Weights of a small GPT-style language model, trained from scratch on English Wikipedia: 15 layers.
Each number is 50 + 10 x the weight over its row's rms, rounded and kept within 0 to 99. Layers, rows and columns count from 0. The size before them is the row's rms in percent of the matrix's.

# layer 12 MLP up, 896x224, rms 0.114, rows 383-411, columns 56-111
095:48 59 61 45 35 35 41 37 67 40 33 47 52 59 44 55 51 49 43 39 25 56 47 47 66 40 45 53 46 58 52 49 42 55 53 59 57 38 34 42 42 51 49 53 39 31 56 55 52 30 59 32 41 54 54 49
107:59 47 46 44 49 47 61 33 58 56 53 50 43 48 45 44 53 44 48 59 52 51 68 47 67 43 62 53 51 39 43 52 57 43 58 64 71 38 41 59 52 61 29 49 59 59 42 63 31 53 37 70 46 46 70 58
109:35 54 51 52 48 54 56 25 50 38 47 42 49 44 45 36 59 50 55 48 44 59 63 46 54 59 53 38 45 50 66 53 53 42 54 59 67 44 50 50 61 57 44 59 39 40 50 44 47 45 46 53 50 53 58 41
098:41 67 59 56 59 55 41 54 66 42 41 28 46 68 61 61 37 49 61 32 50 55 63 51 36 37 60 42 59 65 24 60 53 37 42 39 60 50 42 47 39 44 49 54 39 50 48 42 54 56 65 61 45 33 57 48
102:36 35 50 54 34 43 40 58 55 59 49 33 50 65 58 46 51 58 32 32 47 55 63 64 50 36 49 45 68 48 67 23 36 45 47 48 64 67 62 47 39 57 47 33 55 58 40 62 47 58 61 54 41 60 45 59
105:37 41 34 62 39 71 40 72 58 60 65 45 60 41 45 53 44 51 46 55 46 67 48 64 62 50 49 33 50 69 42 63 49 46 54 38 65 64 46 70 41 68 53 38 54 47 50 56 57 39 46 65 41 55 53 55
102:35 46 61 54 43 49 66 39 46 63 55 33 60 38 45 54 52 51 49 34 46 50 46 35 63 53 45 49 43 54 43 47 50 49 62 33 61 49 46 58 42 69 62 54 55 59 52 45 63 63 48 51 47 47 44 43
092:48 67 54 52 55 52 55 51 62 41 44 58 70 60 47 50 56 42 41 50 42 59 34 50 38 51 37 56 55 26 57 34 40 64 43 56 64 60 52 45 48 56 43 31 42 62 46 47 33 53 50 35 46 44 38 46
100:54 33 63 43 60 54 66 46 37 43 50 52 57 35 34 56 67 37 43 48 62 36 53 70 56 39 44 56 35 42 47 52 52 41 53 50 47 50 52 54 48 47 36 43 39 58 58 54 43 48 39 58 51 46 43 42
108:61 47 42 62 48 55 54 52 53 45 44 37 64 51 57 44 44 31 58 43 66 43 63 67 51 67 55 42 54 27 58 43 59 45 51 53 55 61 72 44 56 40 55 40 56 61 41 48 57 29 45 61 43 39 49 29
099:46 70 46 36 46 38 73 46 68 44 44 53 44 35 41 43 44 52 42 69 55 40 56 74 56 47 63 55 46 43 49 44 51 76 50 46 40 47 49 58 52 52 62 55 49 60 54 48 28 49 58 66 56 46 47 51
106:56 51 51 54 55 52 51 65 45 39 56 49 46 23 64 38 43 34 65 36 48 48 51 42 37 47 54 49 26 62 43 24 50 55 56 42 47 64 37 43 55 54 45 65 48 49 56 42 39 63 59 54 45 37 56 60
097:49 60 43 64 53 32 52 48 56 41 51 52 56 60 59 48 47 43 43 43 36 47 41 48 52 48 53 46 31 47 46 38 17 59 39 56 53 48 54 45 68 43 38 59 63 32 53 54 60 57 55 50 38 55 43 48
093:64 38 55 65 47 39 48 58 71 45 65 47 53 45 54 46 50 50 36 58 44 52 42 42 31 52 45 26 40 39 51 65 63 66 42 73 37 58 62 39 47 67 48 47 61 48 43 63 61 38 66 50 47 52 61 60
098:41 57 58 42 33 36 55 39 55 61 50 46 75 53 43 72 48 43 51 48 42 66 64 38 35 35 68 43 59 47 61 53 60 57 60 50 31 49 43 49 52 51 54 54 70 47 54 52 50 60 60 61 54 47 39 42
092:61 58 62 58 47 38 48 52 74 36 59 29 58 42 44 29 38 47 49 68 43 59 55 33 42 48 40 41 72 42 63 63 77 67 66 49 47 43 42 29 47 43 60 31 60 21 40 64 50 46 65 56 47 37 42 52
095:48 56 40 50 48 48 39 55 59 43 46 53 62 53 62 41 59 40 62 52 34 44 46 51 49 44 43 68 54 48 67 60 55 69 43 51 42 38 27 39 41 51 46 34 36 42 65 52 61 62 49 58 30 36 44 67
110:48 54 61 52 56 63 51 50 60 50 69 43 59 51 44 70 48 53 51 37 51 52 43 55 46 51 59 48 48 45 59 50 56 28 28 39 60 41 51 40 43 45 49 53 56 41 55 48 39 44 50 46 48 53 63 72
096:56 46 47 52 60 37 37 42 55 46 52 47 43 51 45 48 70 58 57 58 55 37 56 37 44 48 57 59 40 28 49 53 38 50 46 38 55 40 51 60 57 36 52 46 28 70 52 43 49 48 55 51 45 61 51 49
098:42 45 58 46 60 46 44 51 67 71 72 42 30 62 42 29 36 50 48 41 55 61 35 52 51 53 56 43 52 39 60 41 44 57 53 55 51 31 54 47 57 42 36 45 55 44 53 56 60 38 56 52 44 55 54 52
101:57 56 50 52 61 47 67 43 57 52 54 65 38 45 61 53 43 52 48 37 39 35 56 56 58 54 52 44 62 54 60 55 43 62 52 31 41 54 40 37 69 45 67 32 42 63 44 41 61 55 32 51 35 39 72 56
096:51 47 48 40 80 33 49 51 58 65 41 47 47 48 34 63 43 44 40 48 66 41 64 50 37 37 49 35 36 48 42 39 54 52 44 50 58 50 43 64 64 35 61 47 56 45 45 49 35 24 63 53 53 57 50 58
096:57 47 42 56 40 31 36 36 44 41 51 38 46 75 45 55 52 52 62 59 53 43 42 44 45 53 33 40 45 38 36 53 43 59 52 39 47 63 28 34 49 61 40 64 33 60 77 58 50 41 53 57 42 45 35 47
105:47 40 38 56 50 48 50 33 67 52 39 38 44 50 49 50 46 54 56 49 54 34 43 37 50 46 61 83 47 51 51 59 49 45 48 56 37 60 49 42 28 75 38 77 44 41 48 66 45 42 55 42 47 39 62 65
105:38 53 27 58 44 73 54 66 39 43 56 65 51 52 49 37 36 66 48 57 34 55 48 58 44 48 61 55 51 55 46 47 37 53 53 51 51 40 51 46 29 50 51 55 27 51 53 56 27 45 55 70 45 42 44 48
104:52 48 59 56 53 58 66 43 45 24 52 41 58 23 57 56 51 38 45 51 43 78 39 46 40 38 55 42 49 56 45 54 47 44 65 52 47 63 47 38 42 64 51 60 45 47 48 61 45 33 53 48 48 62 39 45
093:58 58 60 61 48 56 55 52 56 48 53 48 55 35 38 44 40 44 40 43 54 36 40 47 53 36 56 58 39 53 54 57 60 58 55 55 37 20 51 50 44 40 51 59 57 44 51 55 58 46 59 45 54 48 41 38
093:64 44 65 41 51 34 36 59 55 70 49 46 47 58 50 46 39 46 29 48 32 59 67 61 50 41 52 52 35 54 64 57 51 55 51 81 64 61 40 45 56 55 55 51 60 46 55 55 40 72 50 56 44 66 60 52
123:63 54 51 53 60 51 54 44 41 46 47 50 61 61 57 27 47 58 48 45 66 35 57 43 47 53 42 42 51 46 69 50 42 47 65 43 44 53 29 49 46 31 43 43 38 41 46 54 64 33 52 42 64 67 56 40
# layer 12 MLP down (transposed), 896x224, rms 0.13, rows 383-411, columns 56-111
098:59 53 48 42 67 47 38 53 43 29 49 63 58 41 50 51 55 63 48 70 69 48 71 62 48 39 57 47 42 64 43 66 50 41 37 48 42 55 51 49 52 55 30 51 55 65 48 49 62 45 58 43 50 63 39 42
112:36 54 46 42 48 45 75 35 62 63 61 55 58 44 58 40 60 43 62 22 55 54 66 46 51 41 57 60 61 48 50 37 50 40 44 51 58 39 59 66 45 51 47 39 48 65 53 62 61 49 47 50 35 44 47 58
117:42 53 46 47 53 37 49 42 40 15 56 36 52 45 43 71 52 60 48 37 51 55 43 54 59 49 48 50 54 47 40 30 40 65 55 57 52 32 54 30 42 63 60 45 38 55 67 40 50 49 53 47 42 40 64 59
101:51 45 51 51 37 57 53 63 60 65 66 49 65 48 38 58 29 52 58 54 53 54 26 64 64 40 49 40 57 52 71 56 40 34 39 31 52 49 51 43 50 53 30 66 45 39 50 42 41 48 64 42 30 50 39 51
103:52 58 49 48 47 69 34 67 24 35 53 34 43 33 33 55 50 51 51 39 59 54 37 55 57 63 47 51 52 30 51 45 48 43 49 41 46 60 48 53 56 44 46 37 59 42 43 48 65 41 46 54 76 30 49 52
098:49 43 42 58 72 58 61 58 59 28 51 48 61 60 49 49 72 70 37 36 48 34 56 44 62 72 62 38 34 46 50 47 70 55 45 58 40 37 40 58 47 53 51 51 45 51 47 44 66 65 66 46 41 60 50 50
090:40 46 42 49 44 57 58 55 57 39 36 39 52 53 61 35 27 45 28 46 43 54 44 45 50 40 55 41 61 52 31 66 46 46 48 61 74 46 51 44 70 64 53 43 51 42 53 57 35 58 43 27 23 57 51 42
090:56 49 47 45 59 29 61 38 41 55 46 43 49 32 57 51 38 38 48 60 33 39 33 44 46 49 49 52 63 51 40 43 44 38 26 60 67 31 57 26 61 40 53 55 54 63 47 49 60 42 57 58 56 53 45 33
095:45 46 37 35 50 28 51 41 50 32 51 43 49 53 65 68 44 55 40 42 40 44 43 58 71 43 23 46 50 48 43 47 32 66 48 57 38 50 58 42 65 44 43 27 71 58 59 44 29 49 53 57 58 48 57 50
103:47 43 52 40 54 65 56 45 41 51 55 51 51 50 66 38 38 55 48 31 42 28 49 44 61 52 61 72 56 50 50 50 67 35 43 55 67 44 41 51 46 45 48 42 54 51 56 54 50 45 47 73 30 56 60 37
100:45 42 42 58 60 55 43 50 41 49 53 62 57 56 39 40 56 53 52 41 56 41 41 53 45 49 60 54 47 52 41 73 45 46 37 44 49 65 44 64 43 47 64 66 47 35 42 63 43 54 61 46 49 55 38 42
107:51 42 47 10 48 38 50 36 54 43 60 49 68 33 40 57 35 49 48 53 53 54 41 55 53 53 49 56 48 42 63 78 46 59 61 56 41 64 63 53 62 50 37 40 67 39 42 46 44 61 36 49 38 55 55 42
115:38 33 54 56 42 50 40 51 42 49 40 48 45 46 51 60 40 72 55 56 59 54 55 60 60 52 39 56 53 64 59 37 41 61 59 58 49 47 45 45 30 59 54 36 45 54 56 47 50 73 33 68 51 43 35 44
092:45 66 41 49 48 67 45 31 54 32 58 41 47 65 67 52 47 50 38 54 42 56 44 54 49 33 35 44 52 42 49 46 51 59 62 63 46 54 39 39 28 35 58 54 63 58 40 52 38 30 44 72 48 26 48 53
093:61 56 58 59 46 55 33 56 33 46 52 46 51 39 49 50 38 68 67 58 59 35 49 50 39 45 53 47 42 52 46 53 49 51 47 28 63 46 54 62 55 39 49 47 40 68 33 42 42 42 48 54 66 58 44 54
114:48 74 37 39 50 52 54 35 39 29 55 55 68 50 58 50 44 46 59 40 43 67 66 51 53 40 42 43 49 51 49 69 43 43 41 44 59 71 50 53 62 38 56 43 35 54 59 65 55 30 46 50 50 51 58 29
103:43 40 50 48 46 70 63 55 33 40 50 36 51 37 46 33 48 58 45 33 51 49 51 45 34 55 29 41 52 45 61 35 53 45 64 53 44 37 49 44 60 47 39 41 37 59 51 46 55 47 50 64 51 46 60 49
104:58 50 47 55 55 35 53 65 61 51 59 50 58 49 36 45 55 51 46 45 39 77 45 50 34 60 46 32 51 51 47 46 73 53 36 65 57 39 65 51 53 64 52 49 63 29 66 54 53 53 50 34 64 33 59 62
102:39 40 70 67 27 61 53 54 62 48 50 44 61 55 42 55 39 42 42 64 75 54 26 47 54 46 55 46 43 40 55 67 66 61 28 45 47 46 43 36 44 33 51 49 62 39 42 60 62 46 46 43 44 36 53 46
098:67 41 38 43 45 49 47 63 28 39 28 60 66 28 49 39 48 49 40 59 43 46 58 38 42 52 73 48 48 71 43 65 40 52 57 53 20 64 53 63 44 38 68 53 28 50 59 42 50 65 45 45 60 64 55 47
122:47 54 54 43 61 43 56 51 70 55 45 51 51 41 69 58 52 62 34 37 60 54 53 53 71 55 48 31 46 43 63 61 49 49 63 37 54 49 56 34 71 55 61 45 69 65 47 48 59 35 52 44 60 67 30 57
094:50 46 61 47 30 44 26 40 57 45 70 51 61 63 55 63 63 59 46 64 44 53 42 29 43 58 51 58 47 49 69 41 36 43 60 31 27 52 49 49 53 28 28 38 43 65 64 39 59 48 55 50 61 58 46 51
101:48 52 68 49 51 48 41 40 53 38 46 60 47 40 44 53 57 57 35 61 49 37 32 49 58 46 41 64 55 46 71 62 49 45 42 60 51 54 49 59 40 40 45 55 72 46 52 37 44 53 46 46 53 59 44 55
089:43 70 53 49 57 57 36 61 57 66 44 50 48 37 61 55 45 47 57 47 47 44 43 47 49 79 49 40 61 37 57 54 49 39 52 60 57 54 53 64 45 48 49 50 33 45 35 43 61 49 42 65 24 50 39 48
105:39 70 63 65 43 36 56 48 50 71 66 53 46 41 38 57 60 41 50 51 65 45 43 52 47 44 56 56 56 56 55 35 61 59 56 51 51 44 29 71 50 53 64 42 59 39 39 54 39 31 59 62 41 56 41 50
101:55 60 49 46 68 52 50 44 57 27 48 29 61 52 59 44 59 34 49 48 36 74 50 46 51 35 33 66 52 47 50 38 45 58 52 48 35 47 64 27 50 64 60 56 43 50 54 44 39 55 48 41 55 42 23 47
114:55 48 58 37 45 56 35 60 51 50 43 46 52 49 66 48 51 71 48 53 53 63 53 55 43 59 38 30 38 31 57 56 51 47 60 58 62 55 61 48 36 50 58 46 48 49 68 40 41 43 55 48 50 53 47 48
106:75 72 48 42 57 55 43 65 60 36 48 60 46 53 46 63 70 42 53 26 55 51 42 60 32 44 57 55 43 42 61 46 37 44 44 45 65 50 49 48 42 53 47 54 66 59 28 49 55 48 43 55 52 36 63 46
111:50 47 46 60 55 64 49 45 51 35 53 40 64 56 52 40 39 56 54 49 54 49 39 52 38 77 33 48 35 31 49 51 43 45 38 52 58 56 43 50 57 38 47 41 63 50 37 39 64 53 50 56 62 59 63 70